From a checkpoint of a small transformer trained on Wikipedia.
Architecture: no biases in attention or MLP, value embeddings, capped logits.
Each number is 128 + 24 x the weight over its row's rms, rounded and kept within 0 to 255. Layers, rows and columns count from 0. The size above them is the row's rms in percent of the matrix's.

# layer 10 MLP up, 384x128, rms 0.144, rows 127-226, columns 96-127
size [100  95 108 107  99 105 103 111  96 106 110  95 102  90  90  88 102  94 110 107 101 102  99 104 108  95  96 115  95 102  99  95 104 104  92  98  89  91 109  99 105  95 108 100  90 100  95  96 100 107 103  96 102  98  90  90  91 104 103  91 105 100 102 103  98 110  90 100 106 104  98 101  99  96  92  99 104  94  92  98  99  98  94  94  85 100 100 111  96  96 107 105 119  92  93  98  92  94 111  94]
[[114 119 144 158 132 106  97 153 134 150 116 134  99 141 121 143  80  92 127 142 136  91 167 125 162 117 152 106 130  93 184 124]
 [124  90  97 130 129 121 158  97 133 140 114 149 148 165 114  91 122 115 127 121  79 148  96 111 139 118  97 111 134 123 108 159]
 [154 102 133 147 126 160 163 114 158 127 135 197 139 156 105 163 160 119 173 159 118 136 114  69 108 147  76 154 147  96 148 167]
 [ 84 101 115 137 135 134 163  64 124 136 159 137 108 118 116 136 149 133  96 114 121 147 100 111 149 131 116 146 130 149 103 131]
 [149  81 131  92 170 140 132 145 157 107 120 143  81 120 178 118 147 158  99  90 130 132  84 124 135  98 102 124  65 161 170 121]
 [133 123 131 122 140 126 123 107 100 166 133 153 118 154 113 121 148 145 137  99 131 115 152 119 132 130 150 108  82 150 167 141]
 [128  69  97 117 134 112 117 128 119 141 130 147 101 149  88 107 114 105 124 145 113 132 126 131 148 114 140 125 125  79 156 157]
 [103 119 123 134 135 115 126 124 138 168 138 130 119 132 110 123 128 105 100 128 129 148 133  90 112 164 115 158 105 117 101  96]
 [142 130 103 127 140 132 143 120 145 119 134 118 157 119 126 128 137 160  96  89 131  96 167 113 146  95 145 170 128 134 142 139]
 [164  94 116  92 148 124 139 108 132 155 168 171 125 129 104 129 149 112 149  76 140 145 170 104 134 147 143 100 132 124 140 144]
 [140  99 134 106 130 123 126 115 153 131 112 138  68 155 155 140 132  93 101 146 123 132  96 151 150 114 144 143 122 133 112 127]
 [108 139 112  84 116 137 109  78 150 148 105 173 101 154  98 110 134 127 125 119 101 143 170 131 124 140 138 155 162 133 134 123]
 [140 127  75 164 120 104 111  99 127 127 168 160 114 180 133 100 128 137 161  78 147 118 137 136 196 161  90 154 121 108  95 109]
 [190 128 135  69 120 103 140 164 161 134 137 131 158 104 143 168 140 161 131 103  87 105 104  84 139 141 137  63  97 131 109 102]
 [120 142 119 103  96 176 160 175 164 154 181 129 102 130 157 151 153 113 108 141 115  97  88 133 168 126 133 151 116 124  97 156]
 [149 100 120 203 151  78 116 170 115 133 115 132 102 151 136 151 142  84 160 115 161  84 131  96 149 138  97 111 121  94 172 137]
 [132  87 114  80 134 148 115 117 138 139 146 145 129  85 144 159 138  90 128  83  89 154 136 102 142 154 153 102 128 123  72 144]
 [125  95 144 141 107 109 186  99 128 143 125 131 128 120 120 175  88 130  90 125 111 107 122 106 181 130 166 134 103 134 128 116]
 [151 100 136 134 155  93 102 148 130 149 140 147  83 102 144 148 152 115  96 114 134 120 132 130 198 139 111 167 117  70 135 174]
 [116 122 127 108 129 123 143 132 175 134 157 162 107 144 134  95 164 175 163 126 155 132 104 104 137  77  99 179  90  53 145 175]
 [ 93 139  84 114 126 140 149 132 133 126 141 113 133 122 111 126 132 126 139 122 137 128 137 152  99 137 136 174 115 104 121 132]
 [161 132  85 115 141  86 143 123 172 165 106 142 123 159 138 141 152 139  89  95 148 115 154 106 114 126 131 117  69 107 121 164]
 [120 118 114 125  99 103 143 105 126 184 131 120 105 142  93 144 133 139 105 113  98 115 117 114 157  92 149 127 109 105 112 143]
 [128 128 149  83 192  82 126 133 130 125 140 148 103  98 110 133  94 102 124 109 167 122 141 122 130 158 140 153 125 151 138 113]
 [149 135 143 149 134 138 107 104 170 119 132 170  89 106 103 190 127 137 115 118 158 109 112 114 138 157 141 192 159 111 171 132]
 [119  76 168 165  99 128 116 101 129 144 125 131 117  99 146  96 138 123  99 133  75 116 125 134 117 130 124 184 148 110 128 143]
 [169 131 130 141 146 121 122 103 160 141 111 108 109 106 117  96 130 129 140 110  68 136 112 154 117 154 123 183 120 138  79 132]
 [149 143 139 138 145 141 115 147 124 135 144 136 139 144 130 194 117 130 104  76 127 180 156  89 107 150 158 101 109 110 145 118]
 [109 136 142 148 131 151 120 158 106 145 178 137 138 111 112 119 148 142 130  93  89 151 115 123 175 134 156 152 128 175 119 193]
 [169  84  97 136 137 127 115 143 125 179 103 104 134 115 104  77 128  83 139 131 112  95 124 151  86 126 121 121 128  64  99 147]
 [122 130  80 154 132 119 134 115 149 143  96 136 124 120 147  82 132  86 144 137 124 110 123 109 114  78 160 139 112 120 112 153]
 [105 129 107 138 129 151 119 119 139 143 129 152 109 162  91 152 116 150 123 129 147 100 140  94 122 115 146 153 114 158 115 145]
 [137 129 139 165 108 117 106 154 145 136 110 193 102 100 117 122 161 114 133 135 133 138 125 112 140 121 119 155 108  93 128 113]
 [102 107 130 177 125 138 125 112 152 130 114 147 108 122 133 177 102 120 153 117  90 130 144 103 180 129 125 116 116 150 130 163]
 [170  95 137 129 130  72 115 117 142 138 168 112 133 156  89 135 110 127 133  95 143 116 155 158 130 134  97 138 107 106 145 113]
 [131  89 111 139 127 134 131 123 118 177 124 147 125 158 103 142 129 121 124 109  92 150 140 106 156 107 139 153  89 122 161 117]
 [ 90 142  85 108 114 151 146  87 180 123 112 136  95  86 126 145 102 129  81 138 111 108 106 155  99 129 148 100 125 139 168 140]
 [158 119  70  77 108 106 135 117 136 133 141 132 110 161  88 108 159  91 136 115 129 149 100 154 151 137  96 105 112 142 124 150]
 [151 128  93 116 160 100 122 112 166 143 153 125 138 133 124 118 136  97 117 146  97  98 128  97 135 134 125 145 115 123 126 104]
 [151  84 108  64 134  69  99 144 136 122 129 170 145 175 121 149 124 126 115 106 130 155 162 143 138 117 118 157 133 138 166 128]
 [136 124 128 139 166 107 126 119 109 129 148 132  97 133 138  89 172 145 104 102 131 102 157  85 156  83 166 133 143 154 140 140]
 [143  78 124 117 134  88 157 141 168 151 165 173 124 147 146 102 166 118 131 137 152 149 169 132 127 108 125 126 132  87 140 121]
 [155 112 159 133 133 100 133  92 112 173 174 129 111  96  88 130 157 128 121 111 122 131 152  75 145 116 138 126  73 112 101 143]
 [139 107  79 104 143 108 131 131 150 116 157 144 136 142 153 125  86 147  97 127 110 110 143 104 117 127 159 175  92 125 170 138]
 [108 113 132 146 170 142 139  85 157 129 119 144 115  93 169 131 178  92 127 141 156 142 103 128 116 140 115 133 130 140 144 140]
 [102 135  98 113 140 134 138 138 160 104 136 124 118 100 105 163 159 146 119  69 129 131 142 160 163 137 181 134  97  77 132 139]
 [172  91 113 128 156  92 134 106 141 130 169 118 104 127 134  97 129 148 122 120 119 158 144  80 114 166  94  92 144 118 132 114]
 [120 119 116 109 137 177 163 135 131 125 128 140 131 133 153 112 112 106 157 132  92  87 154 142 128 136 186  96 137 109 147  93]
 [105 105 120 123 120  57 144  92 113 150 156 129 136  93  96  93 144 148 117  80 174 117 131 120 109 116 115 100 146 118 133 140]
 [129 117 113 138 113 119 151 114 144 135 156 138  81 139 100 175 121 136 106 124 113 137 142  76 127 100 147 141 121 122 165 157]
 [ 81 119  98 111 120 152 132 142 123 179 129 124 140 169  91 111  81 128 102 125 123 101 134 103 107 107 125 115 112 131 142 131]
 [127 124 172 135 160 103  85 129 114 106 105 135  97 142 105 114 109 123 137 105 148 144 197 128 205  99 111 145 164 100 164 150]
 [122 128  77 125 138 133 120 128 120 174 156 171 120 143  77 161 116 145 124 111 132 120 112 129 122 138 145 167 140 138 111 119]
 [114 116 159 157 120 109 113 158 118 177 122 127  85  86  90 128 138  83 120 155 132 117 114 107 139 136  93 117 131 111 120 130]
 [145 124 134 105 118 134 155 106 125 125 117 141  98 104 114 160 164 126 128 106 137 104 119 131 114  77 162 128 149 135 156 134]
 [174 120 106 175 120 139 135 107 134 136 116 136 119 121 143 123 109 121 165 150 152 104 136 124 119 110 162  90 112 117 162 100]
 [ 92 110 125 142 115 128 140 144 155 173 116 126 115 121 116 130 126 113  93 134 142 120 114 116 126 157  84 136 102 112  98 168]
 [156 110 166  92 180 134 150 104 158 181 136 137 156 142 117 177 110 112  89 128 141  88 101 144  99 119 138 116 117 105 141 143]
 [103 108 102 110 125 112  82 126 104 139 111 141 116 100 117 162  96 116 135 132  74 162 110 126 138 164 139 150 120 105 142 130]
 [118 147  87 149 141  90  88 140 144 139  91 128  99 131 157  92 132  91  99 108 115  93 114  54 143 138 116 129  98 104 127 153]
 [ 80 114 116 114 132 112 112 151 101 175 118  99 117 119 104 143  99 106 109 105 103 106 110 100 110 131 126 119 134 123 103 172]
 [ 76  93  70 151 146 140 136 124 122 121 100 130 143  88 116 178 123 118 141 137 126 127  98 112 120 163 138 107 166 123 113 160]
 [123 140 120 174 144 123 133 106 121 150 102 109 118 140 175 128 100 130 112 102 143 161  89 156 151 146 145 103  89 102 114 176]
 [ 98 123 113 149 110 130  93 125 207 195 122 139 114 191  95 106 125 123  94 113 132 127 176 123 147 166 117 106 111 122 121 129]
 [130 110 133 142 129  69 115 130 132 118 128 143 115 154 130 100 150 129  75  94  98 113 150 167 132 109 132 127 106  79 136 176]
 [119 108 118  80 190 124 132 105 134 121  97 138  71 100  86  95 148 140 128  98 103 153 153 111 113 112 127 144 102 101 121 124]
 [135 113 134 142 197 137 132 135 108 139 101 161 132 125 134 140 121 145 134 111 121 127 118 155 146 132 119 120 109  96  98 119]
 [120 134 104 160 136 131 181  97 130 167 102 154 150 119 120 115 132 112 118 113 142 158 101  90 149 122 112 130 161 157 156 104]
 [129 106 113  93 130 179 140 131 138 135 131 124 141 184 117 148 136 116 133 103 105 144 153 140 129 125 176 148 123 158 114 137]
 [132  96 151 179 176 123 135 127 157 144 121 132 130 133 169 146 135 102 130 130  87 160 172 118 136 123 131 146  92 153 142 171]
 [163 102 157 152 150 103 127 146 157 142 158 166 128 101 139 133 120 141 149 132 161  98 126  91 136 114 152  95 134 123 150 132]
 [121 113 137  98 170 103 115  70 143 121 140 151 151 157 148 132 145  95  94  80 129  96 119 113 129 145 123 129 107 119 139 128]
 [116 119 111 190 143 138 135 117 139 121 138 118  80 120 153 109 147  72 138  95  78 150 133  70  99 125 102 110 138 131 105 119]
 [135 143 130  73 142 107 109  79 169 176 131 180  91 141 130 116 131  97 121  95 126 186 132 113 151 119 159 129 137 136 147 102]
 [149 100 140 128 128 149 172 116 138 122 149 165 150 159 155 121 148 144 108 116 142 117 124 117 145 147 154 124 164  80 145 124]
 [ 98  81 105  85 122 128 155 157 145 139 121 150 142 136 145 153  75 150  55 164 129 114 130 145 120 118 108 111  90  88 174 155]
 [128 123  87 166 128 110 153 102 177 128 189 106 134 138 126 132 137 128 120 124 143 161  89 129 143 155  95 164 130  92 117 150]
 [112 104  85 123 110 138 129  92 146 198 101 132 148 121 128 125 126 135 116 106 105  85 100 136 131 167 113  90 112 158  98 147]
 [133 134  98  82 128 116  99  94 142 170 138 113 158  95 135 134 103 119 137  88 130 171 115 147 129 153 142  89 159 116 138 150]
 [126 121 130 111 135 138 159  80 149 121 127 144  87 144 198 158 148 160 114  95 129 153 149 129 170 143 131 115 123 120 141 143]
 [150 106 131 112 156 100 111 128 109 190 143 169 127 128 110 137 134 137  96 115 117 121 126 114 167 115 119 177 110 126 137 156]
 [ 99 121 118 116 120 134 136 133 142 154 119 123  80 107  98 130 162 104 147  88 118 121 131 131 135 120 118 119 148 122 114 109]
 [109 115 126 149 133 145 122 136 111 149 127 139 116  83 183 156  98 101 137 143 135  99 105 102 106 127 130 161 138 116 125 167]
 [102 131  89 128 116 116 118 132 141 153 105 108  68 103  87 139 128 105 122 123 120 122 125  79 103 140  97 173 117 133 113 143]
 [108 123  74 118 154 128 126 131  96 117 151 121 117 165  96 173 118 129 105 108 124 113 136 139 162 107 151 109 159 123 133 166]
 [ 97 116  99  87 152 142 163 148 118 108 168 143 160 181 139  88 138 103 120 142  93  94 143 125 114 155 118 147 114 140  97 174]
 [133 130 106 102 142  84  94 125 135 160 109 171  73  78 152 180 115 138 172 132 122 130  81 111 137 140  95 142 156 124 143 165]
 [115  89 128 132 123 101  87 116 175 159 106 112  76 143 117 102 144 114 131 104 135 140 147 134 115 131 156 110 132 121 176 148]
 [143  99 118 109 130 160 122 200 156 155 121 139  98 103 132 166 136 131 122 136 122  90 113 124 110 120 104 132 126  84 113 167]
 [128 125 104 136 160 113  87 111 116 146 106 178 107 135 128 127 128 169 131 102 156 127 112 135 164 121 170 155 130 132 149 107]
 [137 117  93 155 121 115 162  79 128 144 139 156 121 200  89 142 153 143 125 168 112 139 134 119 157  90 127 120  76 140 140 169]
 [121  87 132 113 137 127 162 141 123 154 166 138 123 137 128 113 115  88 127 164 110 143 121 132 136 105 167 124 100 114 176 159]
 [140 113 121 124 127 133 146  84  97 135 140 164  81 131 151 138 146 116 140 121 112 173 159 127 159 118 157 126 110 113 150 112]
 [108 121  72 119 134 168 151 135 134 125 106 163 119 132 121 125 128 115 125 112  73 110 131  95  65 149 108 150 129  73 125 127]
 [100  99 135 116 145 123 105 127 136 167 130 168 130 123 193 119 136 144 128 144 172 161  95 131 127  96 141 104 116 136 138 131]
 [ 94 118 135  93 151 101  91 126 166 157 125 164 102 155 106 108 108 107  68 138  86 170 106 121 150 105 110 109  99 124 107 125]
 [122 144 158 113 148 134 162 138 139 144 147 152 151 116 123 166 122 158  77  99  97 152 171 134  93 118 106 122 128 137 151 110]
 [109 143 109 110 131 122 106 115 157 132 123 136  98 181 136 176 143 109  88 142 144 109 129 121 106 116 150 142 117 118 137 147]
 [130 108 128 121 124 146 144 136 169 198 141 101 125 118 169 133 126 130 145 120 121 114 151 119 149  90  85 136 112  78 138 177]
 [141  91 147  81 137 132 142 145 136 122 187 117 148 140 130 178 139 171 128 101 133 130 137 111 106 122  87 136 115  80 115 185]]
# layer 10 MLP down (transposed), 384x128, rms 0.142, rows 127-226, columns 96-127
size [ 95  88 116 103  94 100 110 118  97 109 125 102 102  87  87  80  96  88 127 113 100  95 100 103 109  97  85 116  89  96  97  85  94 109  88  96  90  89 123  90 108  92 106 100  82 107  82  91 106 118 107  86  93 120  89  79  83 108 109  83 108  92  94 102 103 118  79  94 112 108  96 110  92  93  84 102 114  90  90  85  99  97  89  88  82 104  94 103 103  96 107 109 123  81 107  91  83  94 122  89]
[[140 106 133  99 115 151 124 152  80 167  87 113 137 105 126 125 153 119 126 143 162 144 146 112 131 142 110 120 158 117 141 113]
 [135 144 136 170 118 113 141 144 145 106  89 105 121 139 157 100 146 114 105 115 163 156 128 122 134 102  93 143 147  79 112 180]
 [ 78 100 130 108 140 125 121  90 128  97 156 106 123  70 138  66 158 139 140 155 163 179 101 107 126 140 130 144 106 127 121 134]
 [123 119 174 146 117 132 169 182 125 120 156 127 126 153 114 123 175 123 126 139 115  94 116 141 113 139 113 132  66 155 132 144]
 [141 128 128 151  90 119 132 160 158 100 108 129 132 103  91 135 161 125 110 107 107 145 105 156  90 125 149  84 152 164 138 123]
 [165 136 119 160 129 101 144 108 136  87 127 101 101 131 134 121 171 121 144 171 116 142 135 141 143 126  98 140 101 119 117 138]
 [150 146 124 140 129 160  88 101 156 148 116 109 133 119 132 137 136  93 141 149 150 117 150 134 184 104 125 111 148 158 107  96]
 [117  58 108  99 106 125 128 121 155 108 126 131 139 187 177 124 146  82 129 102 132 127 124 116 115  87 146 162 109 186 139 164]
 [100 144 152 177 144 177 101 134 137 104  68 133 153 118 132 115 130 164 136 153 133 124 142 116 117 139 122  99 131 140 112 118]
 [109 132  96 125 134  78  99 101 189 189 128  94 121 112 110 110 146 128 131 147 125 157 161 121 178 138 122 150 165 111 125 112]
 [137 119 123 162 121 147  89 142 125 139  81 140 129 138 130 105 147  92 129 144 168  95 106 104 170 116 149 102 129 120 125 114]
 [155 118 144 160 117 131 130 173 165  69 128 117 120 103 153 141 102 116 141 111 129 100  98 140  97 142 125 100 170 163 152 142]
 [ 86  73 159  99 110 136 115 199 134 161 108 119 163 103 122 110 127 130 106 140 114 141 178 125 103 113 130 140 103 158 137 150]
 [125 118 131 116  88 123 139 101 151 128 121 143 147  89  85 121 142  98 161 123 109 138  82  99 164 111 106 134 137 153 137  84]
 [119  94 136 116 135 115 135 166  99 131 132 124 113 127 161 128 131 118 131 168 141 127 120 134 156 140 147 135 119 177 181 102]
 [128 116 125 112 127 126 179 126  98 188 107 110 143 110 113 134 193 146 103 127 139 140 145 135  95 137 121 114 151 114 142 108]
 [ 92  92 111 116 110 143 152 146 161 152 115  94 127 141  95 144 109 162 111 125 157 136 168  94 144 158 110 143 118 124 161 105]
 [174 136 121 120 137 157  93 114 148 135 108 138 124 112 159  98 144 107 108 153 156 120 130 158  91 146 110 131 104  85  98 125]
 [136 102 140 157 168 144 100 110 135 125 136 149 114 133 135  81 100 138 110 171 165 138 126 122 157 136  61 100 149 138 124 136]
 [ 96 136 163 133 120 120 126 173 118 130 166 136 122 117 116 122 172 125 132 124 134 136 146  76 117 137 101  87 118 112 106 151]
 [141 113 121 110 121 165  97 126 131 156  84  99 112  80 114 130 124 115 124 136 137 109 119 130  97 149 136 106 100 142 123  51]
 [ 99  91 162 113 117  93 153 143 146 135 126 155 152 138 123 161 127 120 149 137 128 122 129 130  81 155 139 173 173 147 122 122]
 [129 154  61 110 159 127 161 130 109 168 115 125 169 134 136 114 117 121 117 187 148  87 138 119 120 155 121 145 148 135 143 142]
 [118 118 152 171 135 124 159  97 126 103  93 134 133 159 141 138  99 107 142 143 106  92 102 112 164 120 170 148 151 127  73 145]
 [106  87 139 121 131 118 111 103 120  99 119 100 146 101 114  92 125 117 131 133 135 155 143  98 129  94 113 102 121 113 147 110]
 [162 135 110 172 155 132 158 160 104 131 136 112 123 118 107  78 133 126 177 132 111 103 129 116 100 137 117 110 140 124 142 146]
 [128 105 111 100 161 114 149 118 111 116 166  82  98 111  93 108 120 148 161 155 151 125 120 125 128 138 111 147 167  87  96 126]
 [140 152 139 137  69 108 143 138 132 136 122 123 121 130 141 151 135 115 123 127 138 151 144 112 134 137  87 106 136 194 104 115]
 [118 130 107  97 177 108 169 169  75 111 109 118 147 151 151 117 121 130 157 128 130 157 126  90 122 189  91 138 129 167  96 138]
 [154 143  81 113 124 168 126  98 135 119 157 132 156 115 126 151 101 144 169 158 122 105  85  76 119 132 132 131 113 214 149  81]
 [169 147 138 107 140 142 184 109 148 104 117  92 110 123 105 130 113 150 102 177 124  91 100 112 118 107 115 128 157 114 100 109]
 [110 154 139 123 122 123 134 129 126 110 151 112 132 138 175 137 129  92 118 164 123 101 160  96 106 158 108 139 184 117 126 161]
 [110 140 162 167 143 146 100 124 129 112 153 144 141 105 133 118 163 141 146 159 147 132 144 170 130 157 114 101 137 129 136 141]
 [129 156 143 126 142 106 152 103 168 108 157 121 100 158 157 144 119 156  91 163 146 137 121 165 156 129 133 108 126 103 121 137]
 [101 124 122 118  96 157 125 140 157 123 131 151 135 105 157 115 132 117 165 148 126  91  96  97 130 117 172 127 141 164 100 108]
 [113 137 139 151 124 150  87 125 123 110 153 145 127 145 125 184 127  92 145 118 150 125 149 169  97 127 105 141 123 113 141 106]
 [134 108 100 129 167 166 131 152 119 114 145  83 142  83 104 126 134 107 127 155 122 129 147 139 121 178 125 138 126 126 155 108]
 [141 143 149 128 165 128 130 151 146 123 133 128 161 150 135  90 119 152  88 101 104 124 144 103 124  69 113 151 145 117 122  86]
 [109 146 134 120 121 137  98 105 124 118 155 123 115 140 181 108 103 133 121 122 139 134 121 195 136 115 154 145 163 142 180 173]
 [112 128 153 138 145 136 141 135 144 121  94 138 158 112 138 106  99 123 101 133 160 155 122 128 141 137 156 121 148 114 113  72]
 [166 111  93  87  74 151  98 122  68 105 182 136 128 147 136 125 131 110 136  90 135 103  95 140  97 104 146 149 114 136 126 109]
 [ 86 165 125 146 127 138 220 132 174  84 141 134 146 103  83 117 167 113 137 184 120 176 100 164 136 107 115 115 149 115 127 139]
 [110 141 109 130 120 123 134  79 142 131 155 142 120 117 123 160 166  96  74 156 102 129 122 162 163 127 131  95 150 142 124 126]
 [142 188  95 146 113 154 140 128 122 122 103 109 149  94 111 141 121 105  97  79 154 138 158 126 114 136 118 120 146 127 131 152]
 [127 155 156 141 145  97 140 171 147 108 105 118 171 113 144 104 115 130 122 117 112  94 146 147 131 110 148 117 160 133 131  83]
 [126 121 139 116 117 122 127 102 121 148 124 135 135 159 117  56 119 161 140 169 104 113 128 117 145 102 106 115 120  90 132  70]
 [152  92 150  91  55 128 127 111 156 129 126 137 111  96 114 157 106  94 129 116 127 127 121 144 175 152 143 139 135 155 136 121]
 [141 143 165 157 132 131 175 142 163 114 112  99 138 161 103 140  95 118 142 116  90 134 150 132 140 118 109 125 161 151 139 146]
 [140 109 108 131  95 174 150 182 117 161 101 165 133 114 132 140 100  97 172 165 137 144 123 153 153 148 136 122 144 145 121 140]
 [123 101 115 127 167 159 141  94 158 108 127  67 137  84 122 104 127 148 143 124 151 138  86 113  93 112 159 107 112 113 148  89]
 [122 100 117 122 108 132 128 158 143 104 113 121  64 142 164 125 104 125 124 118 142 123 157 101 143 125 109 113 139 143 159 152]
 [ 94 102 128 119 127 151 112 143  88 128 112 136 111 138 142 116 156 120 114 108 153 142 118 150 117 143  78 104 115 103 131 110]
 [132 103 126 148  98 113 127  97 110 123 150 102 113 112 199 131 181 136  88 166 116 122 132 121 125  90 143  93 124 125  98 146]
 [ 80 122 137  81  95 102 162 117 107 137 144 126 135 161 150 127 160 138 128 103 136 123 140 129 140  94 119 173 115 130 164 138]
 [137 154 117 168 119 117 146 200  82 104 133 138 165 137 162 127  97 117 184 169  80 139 103 129  92 133 123 135 150 156 104 131]
 [155 142 151 140 176 107 156 184 110 105 130  94 109 123 128 124 101 116 123 125 134 156 143 142 146 125 121 102 124 106 169 134]
 [152 122 162  97 116 122 123 100 132 109 143 115  93 130 163 131 144 163 121  45 118 144 127 109 133  88 170  94 120 133 185 141]
 [156 125 107 149 115 136 132 115 100 125  96  95 160 153  92 155 124 101 127 177  74 145 115 112 128 148 128 119 141 143 128 114]
 [147 128 116 152 135 110 141 149 166 111  92  98 129 120  98 123 100 125  99 105 101 134 149  89 141 128 115 113 139 136 123 107]
 [143 129  98 112  67 131 135 116 157 129 100 119 133 158  92 126 123 116 156 138 135 147  84 183 148 123 118 120 131 151 109  92]
 [112 154 132 146 102 112 160 107 142 129 181 159 125 137 160  80  95 155 104 144 142 127 109 165 176 133  77 109 139 179 178 137]
 [ 88 122 146 173 132 158 129 135 117  89 136 139 124 136  94 165  84 162 158 137 127 116  74 143 160 156 147 122 155 154 118  98]
 [120 152 122 125 104 119 154 143 150 121 130  76 129 166  92 150 119 127 155 101 154 132 132 117 124 146  90 128 158 133 120 113]
 [113 143 125 118 120 181 128 100 132 108 174 133 139 168  93 170 130 133  90 143 116 131 175 166 143  87 151 152 159 100 147 149]
 [160 131 146 153  91 103 138 158 106 131 141 143  99 145 158 137 130 112 134 124 132 107 104 115 147 104 148 158 138 108 192 104]
 [131 110 111 102 117 180 107 181 145 151 149 122 139 129 111 104 150 107 132 176 125 150 167 155 118 144 135 153 128  93 125 103]
 [ 93 120 148 121 121 151 144 140 115 107 104 124  99 135 115 145  92 163 110 136 126 101 128 135 128 151 103 114 139 130 152 152]
 [184 124 132 109 118 132 122 109 140 118 117 117 133 106  82 110 127 134 131 141 142 154 144 134 111 145 136 165  98 118 110 111]
 [132  95 124 164  98 135 117 150 130 102 101 134 143 131 102 141 149 137  97 145 147 156 139 140 132 122 117 144 193  98  70 110]
 [157 163 101 110 120 134 144 161  74 124 144 118 116 109 112 167  96  86 114 122  93 104 122 140  76 134 146 136  91 135  97 132]
 [145 153 119  89 133  81 108 137 102 132 145 123  93  97  83 149 136 132 150 154  97 105 172 140 125 120 129 115 150 129 136 107]
 [161 164 105 127 114 162 126 105 124  91 147 188 105 127 123 135 148 103 151  96 131 148 121 129 129 145 109  99 126  85 141 129]
 [125  98 140  94 124 142 125 120 117 128  91 148 170 151  80 160  94 112 118 144 128 122 129 133 155 110  90 136 125  96 131  96]
 [135 126  90 134 114 163 108  87 168 160  80 111 161 111 159 147  81 111 159 142 131 164 103 102 123 121 135 120  97 166 131 116]
 [157 158 146 137 114 135 105 130 178 107 139 149  91 130 128 149  72 125 134 119 137 129 136 158  94 124 111 128 149 142 132 115]
 [ 70 168 187 123 131 139 139 172 134 119 114 114  98 159  73  85 132 141  92 127 121 151 103 118 129 157 124  57 154 138 126  92]
 [ 82 123 186 102 158 115 149 142 135 106  87  77 140 104 151  96 108 155  79 159 189 134 114 112 169 139 151 134  94 130 130 115]
 [103 168 116 145 124 105 139 111 140 103  96  83 117  94 101  78 114 140 171  98 114 114 114 120 160 105 166 122 108 115 137 110]
 [171 167 126 136 144 117 127 161 107 119 102 146  86 113 158 168 118  88 148 159 128 114 118 158 152 124 144 162 140 117 140 156]
 [149 140 127  95 119 165  78 123 120 139 173 113 161 116 154 106 157 112 120 135 158 100 144 137 136 125  93 108 164 157 140 175]
 [116 108 131 164 149  99 150 126 126 112  97 130 151  81 153 103 142 130  74 113 131 134 134  68 169 175 121 117 170 142  90 100]
 [150 138 151 133 129 141 116 152  90 174 145 142 137 120 137 129 117 160 133 158 101 132  96 136 139  86 124  96 103 120 133  96]
 [141 145 131 183  94 159 120 128 134 112 114 150  96 117  73 136 101  97 119 129 115  94 120 159 159 139 126 121 135 139 104  94]
 [141 113 130 158 112 108 156  99 126 103 137 168 127 114 153 138 106 142 142  97 115 154 109 162 163  96 109 115 118 100 164  65]
 [108 142 137 147 122 160 125 142 123 144 115 118 135  70 116  92 109 155 130 152 111 129 128 121 135 115 139 119 155 151 115 116]
 [133 164 125 121 117  98 104 125 102 147 138 105 104  98 104  95 163 140 139 116 136 172 111 135  96 148 115  89 133  82 122 142]
 [108 118 115 124 152 157 190 162 100 143 140  91 167 132 110 165 133 155 104 161 143  85 119 143 137 117 101 107 165 161 148 136]
 [ 99 111 148 138 114 155 132 120 127 161  90 128 176 112  97 137 154 165 119 160 147 115 150 127 124 132 137 114 158 122 113  80]
 [136 130 118  98 153 133 139 133 113 151 139 124 117 124 109 161 140 143 116 164 107 149 113  87 151 135 126 105 132 113 147  72]
 [143 167  82 110 118 162 134 164  85 147 104 133 147 101 125 149  98 103 168 164  81 128 107 107 130 195  99 143 119 104 138 109]
 [117 104 102 104 150  95 158 104 124 151 116 122 150 145 125 120 142 184 123 169 170  74 141 121 172 121 108 107 144 104 113  90]
 [135 132 158 162 168 161 117 164 111 147 125 105 116  96 139 137 120 105 110 128 116 174  98 149 111 189 164 114 135 101 144 142]
 [145 160 140 126  99  94 100 125 121 107 115  84  99 131 106  94  95 108 119 118 147  93 143 127 159  92 180 118  94 128 134 111]
 [134 115 151 135 132 152  92 110 160  94 137 121  82 131 123 144  83 117 130 124 100  93 131 132 137 131 109 159 165 138 156 144]
 [132 154 121 117 113 107 117 154 128 119  94 133 153 135  66 110 176 137 121 165 141 168 127 110 104 151 113 131 118 126 120 145]
 [165 151 153  94 125 103 127 113 122  91 123 133 173 125  96 113  88 155  97 120 155 156 102 136  92  91 136 113 144 116 106 178]
 [ 65 145 127 187 128 172 125 131 111 130 114 137 143 130  92 100 139 106 149 110 143  92 119 133 143 152 119 136  98 142 104 118]
 [123 110  85 114 135 159 111 122 147 136 141 117  83 139 124 102 123 116 121 140 104 162 114 114 151 139 113 141 132 151 140 117]
 [106 163 126 103 117 155 124 126 128 138 153 115 124 144 145 119 138 158 197 142 162 101 130 109  72 112 131 108 120 102 121 144]
 [119 151 155 161 123 122 114 147 131 122 115 138 106 138 116 161 128 128 127 121 120 106 132 149 131 114 136 130 140 174 152 120]]